Weights of a small GPT-style language model, trained from scratch on English Wikipedia.
Size: 8 layers, width 192, 6 heads of 32, MLP 768 tanh GELU, vocabulary 2048, 4.36M parameters.
Architecture: LayerNorm before each block, untied embeddings.
Training: a variant of SOAP for these matrices, 154M tokens, 2352 steps.
Each number is 128 + 24 x the weight over its row's rms, rounded and kept within 0 to 255. Layers, rows and columns count from 0. The size above them is the row's rms in percent of the matrix's.

# layer 4 MLP up, 768x192, rms 0.142, rows 8-43, columns 96-191
size [ 91 107  98 110 113  97 100  99  99 100 109  98 103  94 101 102  97 103  96 104  93 103  95  96  97 101  99 105 105  99  92  94 101 101  95  92]
[[ 95 102 128 169 125 135 143 129 149 124 132 122  92 157 130 120 182 139 123 133 118 119 118 184 105 151 134 139 104 139 122 113 155 114 137 108 148 120 126 133 155  89 125 120  81  96 155 103  97  82 147 112 153 150 148 113 127 148 153 141 124  84 183 137 117 132 132 126  97 120 114 100 149 126 101 158 115 160 111 119 104 139 138 159 125 140 139 134  99  89 123 110  94 113 125  55]
 [ 77 132 172 171 121 172 104  96 117 136 130 136 131 131 137 120 180 107 133 135 130 130 118 137 124 133 128 170 129 150 134 135 165  93 123 148 149 127 164 187 129 138 102 119  89 133 133 141  75 180 124  98 147 103 127  85 128 172 118 165 147 163  91 140 140 147 102 134 121 105 105 136 120 111 112 106 123 128 142 119 127 143 150 143 151 121 151  92 124 141 100 113  95  93 142  91]
 [128  98 139 119  90 104 147 121 139 129 107 103  88 145 105 115 112 141 143  95 102 138  84 148 116 162 110 150 160 121 155  98 102 155 146 111 118 123 129 133 114 110  59 116 131 107 158 123 135 155  95 118 156 121 114 116 123 104 151 138 116 124 113 142 122 103 106 141 139 102 119 136 166 140 136 115 141  99 135 112  83 130 123 110 141  79 100  92 141  93 127 114 108  95 179  52]
 [127 107 125 122 116 171 144  79 131 113 148 129 181 115 134 163  95 110  96 137 118 165 168 142 121 128 110 154  72 122 142 127 120 143 118 112 197 129 151 121  96 156 135 144 155 140 149 160 114 134 102 112  95 149 135 121 113  98 141  83 170 128 133 101 143  92  96 108  81 139 107 107 141 157 136 142 172 153 117 120 146 138 122 110 169  98 159 135 115 110 141 108 158 131 131 140]
 [118 182  97 135 126 130 184 141 149 136 138 103 173 109 137 106 150 169 120  70 126 175 141 145 149 124 137 108 145 151 125 127 126 156 162 119 137 136 178 110 104 159 154 122 164  62 115 116 136 141 151 135 117 149 111 112 104 141 125 130 120 148 140  92 108 155 149 144 151 122  91 103 143 156 154 132 136 141 111 108 141 134 149 104 143 142 117 119 122 136 166 130 133 151 147 130]
 [141 145 137 140 119 156 163 103 105 141 125 133 158 150 143  83 116 155  79 140 124 122 116  79 149 159 156 134  99 119 101 129 138 103 133 138 106 154  99 116 136 117 186 140 115 107 148 145 127 162 119 119  85  88 150 140 103 128 100 100 123 124 100 115 119 139 138 114 155 130 119 155 152  95 139 111  90 184 117 147 115 116 105 154 115 113 129  86 133 125 157 120 139 140 127 145]
 [115 144 103 175 152  84 169 115 165 112 174 102  71 160 118 130 127 135  97 110 139  92 123 116 121 145 117  98  84 129 140 141 127 162 105  91 128 144 126 156 102 142 133 141 126 111 127 144 136 116 152 101 107 101 163 120 116 123 130 138 122 104 160 127 138 133 151  72 108 140 134 111 139 116 149 165 131 127 150 117 113 141 108 119 161 152 184 110  94  78 123  91 112 118  94 113]
 [112 127 108 120 136 179 100 117 128 130 159 135 141 137 134 131 114  96 131 109 135 134  86 144 133 150 152 135 100 129 124 151 107 108  97 174 123 148 156 138 193 174 118 101 136 136 105 108 153 123 132 168 152 138 139 145 101 141 118 114 134  90 114 107 134 125 136 120 132 118 161  79 109 139 141 127 136 129 133 159 100 116 133 108 146 156  94 146 107 131  61 138 146 136 116  79]
 [165 126  85 170 111 167 118 136 122  87 111 134 104 123 112  73 147  89 106 132 135 151 111 161 106 110 157 127 127 125 131 128 112 154  78 108 161 111 142 101 151 149 116 155 141 104 111  86 159  99 121 103 167 133 134 129 107 114 175 133 133 154 117 135 164 109 132 148  87 159 130 107 142 143 105 131 141  73  81 123 133 117 105 148 142 141 157 127 124 149 128 118 161 101 157 149]
 [137 123 121 134  88 149 133 121 123 153 124 124 119 121 139  79  84 153 142 129 170 123  97 162  84 110 150  91 158 141 116 124  81 155 172 102 128 142 153 169 112 111 130 111 145 151 140 140 143 107 115 116 157 132 118 110 138 124  95 140 100 118 142 151  76 119 126 167 105 109 123 125 136 119 139 155  95 155 161 104 134 131 123 103 117 131 117 152 127 137 130 146 161 139 164 139]
 [116  95 103 134 111  85 144 180 138 154 146 138 126 147 135 152 123 112 121 111 129 103 160 111 123 124 118  80 148 108 122 162 145 109 149 127 132 135 100 130 103 152 139 141 154 147  98  84 155 177 134  71 142 139 127  98 102 141 165  92 138 148  84 172 136  93  94 185 124 138 145 131 142 122 127 133 122 118 108 112 129 154 101 136 143 114 147 136 102  98 148 132 149 134 139 131]
 [178  94 150 139 126 151 146  78 124 123 117 119 136 165 115 121 123 165 155 111  70  97 151 122 129 134 137 139 132 132 124 162 110 128 166 122 133 128 120 190 128 104 129 146 165 117 123 107 120 152 123 143 115 137 131 145  87 109 138 131 124 146 143  93 118 123  90  94 162 135 101 153 137 161 121 111 104  68 102 123 122 153 144 105  98 146 103  76 160 153 156 147 144  97 133  73]
 [104 149  97 142 123 125 102  92 112 154  66 132 144 158 141 149 171 138 154 118 128 130 123 118 134 132 129 107 127 144 158 117 117 115 159 114 128 147 120 137 158 130 126 121 112 141 135 113  98 164 101 124 129 101 156 144 146 121 147  91 146 159 115 141 104 132 112 159 162  75 138 122  84 162 167 135 153 131 136 131 108 124 118 141 163 183 135 140 130  99 164 123 146 153 122 124]
 [110 124 110  83 109 147 139 123 132 140 127 165 167 138 126 145 175 113 148  96 135  77 134 157 136 156 142 104 157  95  64 101 163 141  97 122 145 116 121 128 111  73 166 120 120  94  88 108 126 120 149 115 144 131 141 123  96  74 152  90 142 119 159 169 139  84 125 113 159 108 124 106 109 117 112 122 149 114 132 126 116 111 156 160 121 147 102 145 118  99 113 124 114 157 147 130]
 [119 135 122 124  99 130 125 146 114 134 100 141 135 122 124 128 118 109 106 132 126 130 130 131 135 149 116 182 131 158  76 167  83 129 126  91 107 156 109 144 110 154  92 128 133 120 146 143 117 129 101 110  73 158 109 121  99 126 104 106 133 148 122  97 154 100 104 141 129 177 121  83 156 102 119 128 122 129 117 165 148 132  77  97 108 133 139 132 164 129 129  94 136 111  79 174]
 [161  91 139 177 135 136 138  82 184  96 118  88 109  97 103 129 105 175 149 121 113 103 114 122 129 117 116 109 133 104  95 115 139 141 127 111  98 128 151 134 119  94 129  66 138 129  69 112 146 121 111 115 137 141 110 143 114  98 114 147 149 164 168 148 118 142 168 129 134 139 132 127  73 127 138 127 108 143 137 141 131 113 117 125 153 142  93 122 104 140 134 156  97 101 126 156]
 [144 103 125 129  96 152  99 117 124 191 155 145 125 120 161 129 165 144 161 123 143 137 122 166 113 130 134 100 177 146 176 141  90 167 144 118  91 155 140 136 156 122 122 135 138 135 125 146 150 148  99 150 151 112 129 130 116 160 160 162 110 142 154 112  87 116 119 136  89  93 118  89 107 176 163 129 131 114 134 126 120 149 129 116 148  85 107 159 137  91  91 121 142  99  75 112]
 [131  99 104 114 140 147 161 117 121 119 116 109 159 143 123 107 155 125 117 143 148  85 124 131 109 145  89 105 107 117 129 110 116 138 112 111 155 164 126 133 155 119 131 117 129 104 117 150 139 217  99 131  83 122 132 126 152 131 149 150 113 129 112 135  97  92 132 153 134 164 117 119 106 144 149  87 129 117 173 128 137 110 143 118 123 108 143 118 152 121 163 130 143 120 165 118]
 [133 117 130 126 129 106  89 132 122 194 120 133 118 158 130 140 107  99 114 156 115 146  78 147 106 123 130 152 116 133 148 127 111 102  83  70 136 124  85 128 103 153 147 115 182 123 132 108 115 151 164 160 114 142 111 130 139 117 122 135 119 142 138 155 121 155 155 162 122 154 115 163 143  96 123  90 135 145 186 140 145 161 129 123 138 154 114 122 142 163 157 132  98 188  98 133]
 [141 104 137  98 117 150 113 134 107 125 111 121 148 127 102 116 173  68 122 153 145 100  86 126  78 160 108 137 137  98 159 131 112 124 114 101 146 171 130 164 126 140  80 125 121 149  78 135 132 132 110 172 148 141 117  96 117 163 119 131 151  80 123 144  79 145  99  98 145 125 112 154 114 121 134 141  99 101 164 126 129 133 138 118 110 124 114 156 112 164 148 120 121 141 116 113]
 [ 73 124 143 166 133 159 119 132 172 135 131 117 112 119 130  91 139 139 144 143 115 141 136 139 120 125 127 154 132 126 129 129 145  96  65 115 174 120 102 145  93  84 116  94 130 142 143 111 102 113 149 125  87 114 156 116 144 121 151 137 106 186 142 131 118 142 128 137 152 112 102  99 138 148 123 101 123  85 112 146 138 146 103 104 101 147 138 106 170 138 101  96 123 125 117 155]
 [125 121 138  95 148 144 159 129 124 170 113  98 123 133 150 109 132 159  82 131 154 138 134 143 126 175 175  77 122 182 137  60 163 118 161 135 125 123 153 158 171 144  91 106 134 135 168 124 112 102 137 138 110 134 152 110 128 160 145 154 139  93 123 168 158 147 173 168 158 120 134 153  87 106 137 133 120 130 116 127 118 163 126 101 123 140  93 144  99 124 161 147  89 107 121  82]
 [103 110 112 186 176  89 112 119 108 121 106 177 132 132 131 130 105 140  97 108 168 145 173 116 117 128 139 119 124 128 145 114 116 127 119 111 183  85 133 125  84 109 156 104 147 118 124 130 113  94 141 128 145 171 146  76 163 126  86 115 110 113 135 132  94 127 122 100 122 119 127 106  84  99 118 125 123 128  99 142 138 104  72 151 138 120  95  80 136 120 141 129 106  96 139 117]
 [121 129 126 138 135 144 123 111 114 160 168 108 106 125 113  81 175 151 112 139  82 119 110 126 133 148 152 124 123 115 116 145  96 154  92 130 104 108 130 133 187 109 119 147 143 114 133 117 145 146 181 138 139 109  90 141 122 145 135 142 125 119 151  98 129 133 127 133 155  99  96 146  72 125 125 143  92 126  88 158 131 105 162 127 174 117 139 160  79 140 126 119 143 173 133 122]
 [116 140 131 155 139 133 118 101 112 138 143 173 129 127 133 158 136 143 129 159 198 122 111 174 154 137  98  92  83  97 124 136  80  79 147 103 107 112 108 131 118 120 153 114 164 144 156 126 107 136 101 124 115 117 139 118 118  90 124 150 126 133 120 132  95  97 137  92 173 106 125 134  88 148 145 143 147 134 137 134 126 143 125 126  77 138 216 148 168 122 141 156 106 104 167 166]
 [134 138 123 119 106  90 146 132 162 147 137 108 124 180 149 106 143  68 131 137 180 176 155 131 116 131 134  68 139 134 124 152 153 131 111 114 122  94 121 138 113 110 156 125 126  94 138 125 161 101 122 140 139 109 107 129  98 114 127 148 119 129  84 152 113 117 144 135 148 117 131 177  96 113 120 120 152 181 125 124 142 117 133 118 143 109 126 167 123 122 115 119 100 116 127  95]
 [ 78 121 139 143 127 110  99 116 138 148 166 130 110 121 141 173 113 152 100 111 135 105 147 167 125 139 180 117 119 148  80 144 150 141 125 161  91  91 150 132  99 168 106  93 105 131 158 103  78 111 129 144 115 111  88 116 156  90 120 101 139 136 122  95 124 138 137 125 159 162 153 124 128  87 145 126 138 110 150 106 119 115 134 171 150 152 138 103 108 127 144 131 156 124 128 113]
 [144 138 125 130 138 205 137 113 116 154 156 120 129 152 105 122 141 159 123 152 108 144 131  78 148 143 123 117 130 122 179  88 133 126  81 143 102 149 149  98 144 157 108 154 102  99 133  69 134 124 105 158 134 165 140 126 112 110 143  83 147  98 132 138  99 151 171 121 133 131 147 120 128  91 126 126 149 143 117 133 113 140  92 179 110 116 131  79 199 105 103 136 151 156 140 165]
 [ 92 157 133 142 120 121 138 154 119 120 151  98 122 156 142  71 114 113 130 140 111 108 134 111 129 170 129 128 121 152 108 121 140 126  86 112 165 134 115 149 149 117  89 138 115 120 156 150 171 148 112 123 101  91 112  94 137  96 160 142 160 109  78 162 158 144 130 132  99  91 101 166 101  87  89 156 119 114 127 127 135 120 135 106 143  89 111 104 158 155 102 109  88 136 114 132]
 [ 80 151 111 109 102 124 131 115 142 138 152 150 140 133 125 182 123 101  35 105 140 126 144 134 117 134 158 149 147 141 123 157 144 137 110 108 162 140 141 110  97 134 157 136 109 166 111 154 129 125 139 150 115 143 137 125 115 139 130 111 112  84 105 123 130 141 108 113 131 158 126 148 122 144 111 118 182 184 157 103  99 146 100 131 121 139 171 113 121 164 115 148 178 135 111 148]
 [123  95 128 125  77 132 116 176  96 120 113 136 106 152 108 130 149 114 136  91 161 143 175 145 137  65  81 122 148  65 155 106 133 104 157  98 124 159 141 104 155 108 104 125 162 125 101 148 135 131 119 113 137 124 102 130 126 130 155 192 132  97 171 127 136  91  91 134 123 120 112 148 111 114 128 112 187  93 145 109 137 134 135 100 131 130 125 108 127 132 148 126  74 109 104 124]
 [136 132 104 117 171 143  97 127 127 148 119 124 139 142 121 126 150  99  97 113 130 112 103 146 114 166 140  82 120 147 107 129  92  83 154 118 179 131 120 175 108 133 128 114 145 144 146 140 112  94 141 189 114 147  99 116 120 105 122  95 103 115  90 107 150 156 133 119 138  88 161 150 133 138 119  86 144 155 143 111 118 124 113 111 116 161 110 103 118 136 131 104 124  79 119 110]
 [132 109 105 106 119 138  87  89 129 110 131 154 139 115 146 153 103 122 139 126 147  84 100 156 126 103  79  64 114 109 119 155 127  87 149 121 119 141 103 129 121 129 137 129  93 163 124 136 126 129 132 105 113 132 120  96 118 118 171 132 153 118 114 134 108 120 157 122 139 112  84 133 155 139 106 109 140 147 127 126 100 172 122 131 165 143 124 123 125 108 158 145 149 108 132 116]
 [100 127 129 119 122  90 119 146 163 104 123 135 120 164 146 138 110  91 128 157 173 109 126 175 179 109 157 147 129 122 132 133 115 154 136 118 169 138 131 117 136 150  91  78 114 137 133 159 155 106 188 150 144 113 120 196 138 160 134  93  92 163 128 110  93 108  97 140  86 147  96 108 108 149 173 112  98 145 116 131 134 153 137 116 142 119 129 135  93 155 123 126 136 146 143  37]
 [142 124 122 127  86 128 131 101 102 133 110 160 108 137 153 126 110 129 144 113 181 149 130 136 135 126 115 116 117 139 121 144  83 125 158 137  99 119 115 128 123  78 119 115  99 148 174 155 147 161 153 131 128 153  96 137 159 121  89 147 113 164  82 141 153 138 147 145 115 117 164 142 113 124  83 127 106 157 155 104 144 106 110 140 109 137  87 104 138 141 121 105 155 118 132 126]
 [142 145 129 114 110 151 138  92 170 124 130 143 128 120 122 112 131 149 117  84 133  89 172 125 104 113 111  68 135 140 143 128 131  99 117 152 125 145 153 136 134 165 129 105 141 164 159 125 124 132 132 106 129 120 127 174 117 109 134 123 149 151  96  89 158 150 116 162  87  79 132  89  88  98  90 119 139 152 146 106 113 111 137 105 157 101  91 105 143 153  98 139 131 134 156 147]]
# layer 4 MLP down (transposed), 768x192, rms 0.108, rows 8-43, columns 96-191
size [ 95 108 100 100 139  99  96  95 102  94 109  96 103 101  98 107 100 114  99 106  95 106 101  92  96  99 101 107 101 105  91 102  97  90  97  92]
[[ 96 159 120 129 162 120 133  89 133 114 125 143 120 111  93 146 101 134 115 124 101 134 150 107 154 118 130 103 125 128 169 124  88 111 158  90 112 151  97 155 140 124 131 134 123 112 143 151 141 153  74 112 142 152 149 164 158 115  84  84 139 168 171 156 112 136 114 115 140 119 161 141 147 152 110 129 105 135  81 123  72 146 152 147 112 126 122 148 113 118 104 193 122 122 124 101]
 [ 97 133 127 147 111 117 137 156 142 147 108 110 144  81  96 138 104 138 102 135 135 109 140 130 166 125 129 105 130 181 117 100 115 122 154 103 140 139 147  71 146 146 117 131 177  95 166  96 111 119 135 156 106 119 115 130 127 128 155 169 135 126 107  77 165 111 126 143 130 109 125 112 138 140 165 139 105 153 127 103 110 103 158 220 125 102 122 129 107 131 151 139  92  98  98 126]
 [125 125 107 150 109 129 146 122 108 124 189 117  99  99 139 114 148  90 134  71 172 135 131 126  84 117 172 145 139 122 109 123  97 101 120 161 123 147 134 131 134 181 126 169 115  93 135 120 153  90 163 133 156 125 150 126 130 142 138  81 138 135  91  79  81 122  82 128 125 127 153 125 129 135 161  91 168 137 114 154 124 129 135 119 117 134 155 145 167 141 170 150  90 136 121 117]
 [151 137 127 152 141 110 161 129 112 135 136 117 166 131 124 106 169 119 119 117 126 121 101 121 117 140 144  99 128  89 130 113 147 111 144 142 126 146 162 123  95 136 145 122 158 136 116  96 160 121 119 142 146 125 143 141 102  83 116 130 186 136 108 112  65 121 134 115 109 146 180 131  85 122 127 105 152 158 135 109 142 190 106 118 136 111 132 191 147 126 125 158 144 128 108 119]
 [155 159  81 115  99 135 163  89 117 122  90 134 134 123 150 140 126 140 133 134 117 154 147  94 113 103 123 126 116 118 154  58  88 114 118 138 130 147 155 142 128 119  89 113 141 105 132 147 157 163 135 146 118  99 123  95 122 141 115 127 142 130  89 121 145 142 114 121 132 128  98 113 143  96 109 150 115 102 126  82 167 161 115 128 135 120 114 104  52 184 116 141 110 122 164 112]
 [130 113 138 146 123 101 168 105  72 116 149 150 114 135 147 105  56 160 157  75  93  95 104 131 150 140 128 161 125 123 109 144 161 149 117 134 111 120 136  93 123 122  95 126 151 149 153 122 136  95  86 153 177 158 159 120 142  81 145 125 160 132 104 144 113 157 145  92 154 117 132  52 122 144 188 137 111 137 141 104  95 155 138 104 128 129  92 151 153 139  93 127 111 136 105 124]
 [118 156 130 122 128 128  99  72 124 134 115 118 124 124 137 148 139 100 121 153  96  94  88 105 128 141  85 136  82 152 122  87  70 115 150 133 102 126 123 103  96  97 144 129 155 118 174 135 123 144  76 177 128 122 140 139 168 150 145 160 156 135 154 108  78 129 136 155 135 158  95 149 123 138 131 157 134 144 145 143 160 179 184 116 106 166 120  93 146 158 138 133 107 123  91 106]
 [174 119 182 102 192 140 126 153 124 131  79 101  69 152  99 115 129  76 136  76 144 124 107 112 138 146 135 112 136 146 171 140 139 151 150 182 133 137 166 106 119  62 120 103 112  94 111 101 162 122 148 167 158 114 103  95  84 121 118 171 145 144 134 109 121 125  95  98 114  98 150 118 127 127 147 139 139  76 146 148 142  89 143 149 135 127 116  95 118 113 111 143 143 109 168 139]
 [145 123 166 149 121 150  72 158 117  78 120 135 138 143 141 146 163  84 126 159 134 122 118 160 124 131 132 144 132 149 129 160 125 124 101 120 141 113 124  77 109 117 103 110 127 129 135 130 125 189 143 136 132 172 114 135 104 141 115 110 106 132 116  70 134 112 150 138 146 129 114 142 138 108 127 130 122 162 141  87 112 124 117 121 145 180 157 123 127 137 105 115 108 160 131 165]
 [123 147 129 128 147  99 144  92 115 147 147  87 123  79 140 134 200  91 136 140 134 129 136 116 132 178  97 118  98  92 118 129 124 137 124 159 133 103  92 136 126 137 103 181 119 152  70 162 126  89 134 128 150 100  99 151 118 112 150 131 175 129 130  63  73  93 122 159 131 117 111 137 148 111 149 106 134 118  96 100  96 148 130 129  84 144 101 150 125  92 154 136 125 124 150  99]
 [137 106 127  91 132 114 134  78 140 136 134 106 141 128 157 150 106 129 109 137 122 140 120 129 149 139 108 162 120 136 154 149 131 126 124 145 134 167 126 138 122  94  75 103 112 113 127 148 120 150 101 177 142 132 138 132 128 104 133 146 128 134 159 119 128 101 115 107 128 159 167 131  85 142 126 185 133  66 120 130 121 121 125  90 137 138 100  97 113 150  96  74 176 120 160  71]
 [113 130 109 145 145 131 106 112 128 126 109 110 136 157 108 128 167  98 133 128 182 147 110 120 143 134 135  85 139 113 163  81 152 129  89 129 152 115 176 130 109 154 117 148  94 152 148  98  94 110 162 104  99 108 126 116 146 125  83 124 161  94  78 142 145 144 123 118  93 112 123 140 112 119 125 178 142 134 132 108  77 149 106 105 133 114 124 122  80 110 151 121 130 155 123 120]
 [144 162 130 133 143 132 114 131 107 146 145 159 115 159 123  91 101  81 155 108 100 182 148  97 128 177 144  94 128 193 128 152  90 136 124 139  91  93  99 123 135  82 111 141 123 109  91 130 142 121  92 154 138  80 147 135 171 130 151 151 149 107 146 127 150 151 158 146 116 130 133 133 127  81  83 154 139  95 135 132 135 127 122 101 133 116  93 106 139 132 128 119 175 109 103 141]
 [128 126  94 110 123 110  87 150 158  77 169 150 109 128 126  86 114 139 125 165 130 131 104 158 106 147 147 126  90 130 121 125 138 204  87 117 143 125 125 144 140 111 161 114 112 120 154 156 162 112 134 158  87 110 138 163 114 137 116 121  87 113 105 136 155 143 122 133 121 127 106 144 132 104 122 114 158 148 108 119 177 146 121 127 153  98  62 156 103 122 121 127 125 158 111 129]
 [104 133 154 150 117 109  86 100 117 123 107 127 109 132 132 124 167 143  78 140 145 113 153  92 122 120 126 119 165  88 127 141 133 100 117 155 122 153 129 133 119 104 156 151 114 128 161 124 130 172 124 168 136 134 145 129 164 110 155 134 136  96 153 137 106 141 149 122 135 104  95 123 120 171 124 125 132 131 144 143  96 100 182 134 130 109 107  87 118 138 119 122 177 153 165 109]
 [ 98 141 135 121 121  97 124 200 154 147 178 137 133 133 129 121 137 118 113 139  99 102 139 106 107  92 144 159 135 124 137 123 119 117  89 145 135 127 121 109 139 139 159 111 143 103 130 153 106 102 175 148 146 187 123 120 136 120 123 113 142 124 101 147 177 155 115 103 145 122 131 127  98 110 167 101 126 116 133 166 153 105 108 100  84 172 100 137 126 154 177 141 104 123 142 125]
 [118 106  93 150 142  85 112 139 139 163  82 123 175 132 137 143 124 108 104 140 169 128 156 127 151 143 130 132 121 167 163  80 154 100 153 102 133 138 138 118 146 147 147 148 137 127 134 144 155 133 119 132 129 105 153 148  96 119 128 119 115 104 142 114 112 120 134 119 124 152 121 145 155  98  98 145 135 108 135 126 103  89 104 128 123  92 133  67 101 117 125 130 130 139 120 119]
 [ 94  89 124  77 153 157 169 147 110 135  86 121 121 110 137 173 188 103 133 124 138 146 140  85 125 139 115 158 156 119 128 121 162 147 150 153 113 155 113  73 127 122 150 127  76 138 126 141 130 183 144 151 128 108 112 131 134 100 121 143  74 131  99 113  94 147 125 138 114 132 124 122 150 143 106 138 143 162 117 162 111  73 119 166 132 129 114 101 116 139 154 141 109 125 128 152]
 [150  97 155 113 118 147 152 111 126 155 124 130  99  59 147  97 126 139  72 110 178 122 109 136 114 127 162 144 134  95 133 116 137 106 127 100 125 163 135 121 134 154 126 113 112 142 130 194 132 136 188  91 129 149 143 155 177  94 135 106 119 132 150  85 132 166 161 114 129 130 139 125 116 124 124 129 132 128 126 119 165 146 138 140 143 107 124 167  96 134 151 147 125 146 139 130]
 [130 119 124 129 132 146 126 169 131 139 126 108  99 142 115 109 119 123 114 151 135 171 126 159 109 168 127  91 145 134 151 107 151 146 114 104 137  83 123 102 105 133 161 136 127  91 130 141 122 128 110 147 154 138 103 159 116 113 102 113 150 156 107 180  88 158 149 158 119 123 135 103 108 114 137 126 134 157 102 133 110 139 141 113  92  84  79 110 117 190 160 120 122 137 101 128]
 [130 120  87  82 162  81 131  81 114 147 159 117 105 125 122 126 102 141 111 111 148 115 120 147 142 114 197 136 136 111 123  92 125 120 143  93 131 139  90 137 109 139 137 145 108 107 123 130 130 122 112 127 103 113 105 125  78 120 145 113 173 168  81 130 163 139  98 146 144 143 158 163 125 126 145 143 105 162 104 146  91 143 187 110 127 139 143 130 104 112 132 160 146 136 157  77]
 [114 121 154 116 111 109 174 166 124 139 125 124  83 105  99 134 156 146 114 127 151 116 149 106 135  92 122  81  92 102 122 157 146  86 113 128 132 146 118 170 144 131 123 144 146 175 134 136 139 132 110 108 158 131  77 151 126 146 119 127 104 158  92 173 105 115 111 108 144 146 153 102 142 150 135 115 159 104 141 190 120 143 177 130 153 124 152 135 131 137 106 119 154 151 137  96]
 [114 109 148 138 168 164 107 156 106 145 128  92  87 135 147 115  98 112 135  89 154 137 141 113 149 159  70 112 120 155 127 141 121 115 130  98 122 160 134 164 168 123 124 139 138 148  99 118 120 155 117 172 107  93 106  77  89 109 122  88 146 126  95 159 130 151 148 171 105 108 131  99 151 131 120 112 122 108 115 102 161 127 108 105 103  93 176 121 132 145 107 173 127 145  92 115]
 [129 144 190  84 101  88 101 155 147 159 102 141 141 109 146 148 122 148 131  75 161  98 107 136 147 137 123 113  73 145 166 110 151  95 153 112 147 182 123 119 111 149 161 152 112 153 112 141 156 136  99 142 131 108 138 158 128  91 127 132 134 123  95 148 112 103 166 133 138  64 141 132 111 161 151 112 150 141 128 157 136 149 124 140 125  94 104 121 152 112 101 142 146 149 105 140]
 [167 126 130 138  94 114 108 106 112 163  80 165 115 101 116  79 146 101 111 142 141 132 147 112 160 124 171 147 171 151 157 101 151 160 107 122 122 156 141  93 103 118 134 133 111 131 125 140 175  90 102 121 126 117 137 147 132  84 140 148 153 112 111 153 177 146 106 154 117 121  97 111  98 106 136  93 142 168 115 136 108 141 142 130 110 120 114 112 133 153 122 105  82 134 103 113]
 [142 115  75 171 178 114 117 129 129 154 100 159 151 132 159 105 145 122 140  81 163 103 138 133 120 111 109 149 127 129  87 141 121 129  87 195 131 127 109 152 177 168 101 123 124 114 158  92 140 131 167  97 125 133 109 145 115 102  99 115 135 119 119  87  73 105  98  97 107 115 107 109 146 126 112 132 148 130 121 132  99 109 167 134 127 141 118 156 129 165 158 157 105 181 171 162]
 [118 110 104 119 107 127 167 153 155  73 114 122 124 113 130 117 149 154  60 107  99 159 110 116 130  90 131 170 120  77 100 127 124 180 104 124  95 112 111 145 115 128 144 152 115 123 123 144 167 142 141 141 127 143  87 147  98 116 120 152 114 135 108 133 124 161  88 119 114 124 127 136  95 150 127 178 127 119  98 172 119 113 130 119 121  92 133 126  82 114 117 173 149 137  96 111]
 [103 124 139 150  98 104 114 162  90 145 107  94 101 128 127  95  94 125  97 146 142 144 111 136 131  98 155 122  99 140 154 121 108 152 110 103 122 124 158 111 119 134  98 108 132 148  97 124 103 131 114 165 109 140 140 179 118 141 119 135 181  73 163 132 101 112 160 186 150 155 138 100 148 171 142 158 136 124 198 173 131 134 152 109 134 114 108 146  96 155  95 170 157 128  83 122]
 [176 117 162 107 110 121 128 136 156 112 106 132 115  72  92 148 117 132 127 188 146 124 151 153 114 108 110  89  73 119 111 147 109 140 121 132 135 152 122 107 146 140 158 122 142 113 135 112 118 123 149 137 162 113 118 114 121 163 129 141 140 138 139 123 160  98 132 110 112 127 126 137 121 134 165 127 116  87 138 108 170 176 113 101 109 131 137 101  70 104 131  71 143 168 102 125]
 [113 156 144 100 173 152 165 112  95 106 131 111 138  93 163  97  88 157 128 153 125 161  57 142  85  96 138 146 104 131 145 145 128 120 137  99  89 143 126 131 123  93 120 127 151 108 139 135 144 145 134 120 132 128 105 138 128 135 107 156 180 134 122 123 158 101 103 157 136 132 100  88  88 123 121 132 166 129 118 117 144  97 140 147 151 115 133 114 156 145 107 132 124 145 110 108]
 [130 108 125 132 129 135 107 108 136 149 121 123 129 104 116 132 112 161 127 120 144 185 138  98  88  73 123 170 118 127 138 137 142 123 129 140 102  63 132  89 144 121 212 123 110 157 101 156 138 144 144 138 131  96 171  90  97  95 113 138 110  96 114 104 100 125  91 125 139 131 125 153 104 115 108 152  93  98 121 121 154 100 136 115 153  83 138 146 104 108 156 131 132 115 125 146]
 [151 122 140 125  79 123 136  81 132 130 140 145 161 105 188  99 121 141 166 101 148 152 145 126 174 177 147 114 134 119  99 136 135 114 101 126 140 114 147 147 107 133 141 142 146 144  99 171 111  90  96 126 115  50 131 124 148 109 153 148 108 152 156  83 118 147 137 121 149 151 136 115 145 144 101 122 133 201 138 128 143 107 115  94 117  80 141 111 119 149 105 134 161 125 157  90]
 [163 140 122 152 131 143 138 111 105 115 131 164  93 126 112 109 170  77 155 132 127 148 115  88 122 174 133 118 141 118 166 103 143 126 140 114 111 178 139 126 110 128 165 151 148 117 142  88 124  98 106 112 108 130 167 123  98 181 121 109 122 125 130 158 135  92 123 150 146  94 175 151 128 125  92 124 153 150 138  85 149 160 122 170 114 149 131 146 138 124 175 151 135 143 140 119]
 [121 113 162 143 114  88 130  97 142 122 123 132 160 117 133 114 138 102 191 113 133 142 133 121 108 150 138 135 130 172 115  96 145  94 128 154 142 158 121 180 110 154 108 105  82 187 112 128 142 129 115 131 180 166 161  94 136 161  98  93 173 110 125 115 109 146 124 131 182 119 150 111 116 122 161 143 130 168 100 111 100 150 129 111  90 150 149 132 104  90 118 106 105 127 118  95]
 [144 126 126 107 168 155  72  89 131 140 100 169 103 107 167 117 158 115 133 149 113 146 123 123 107 171  83 115 124 141  93  92 107 106 116 124 133 148 133 121 156 143 130 141 141 157 147 137 126 159 114  91 168 105 131 100 154 117 152 138 144 136 173 131 107 168 134 135 161  55 126 171 126 151 128 140 134 123 129 120 117 157 154 136 165 121 156 123 137 132  70 106 117 115 126 105]
 [ 98 115 122 116 156  67 134  98 104 121 136 161 118 101 118 128 139 143 120  95 149 207 144 139 183 156 143 107 135 128 140  81 133 113 169 157 159 150  50 154 145  91 119 143 120 173 165 108 131 121 146 149  96 173 102 153 117 137 155 135 170 145 135 135 147 122 151 121 169 138 115 144 131 145 135  86 132 112 163 102 126 143 171 157 137 147 107 152 138 120 119 129 160 100 125 124]]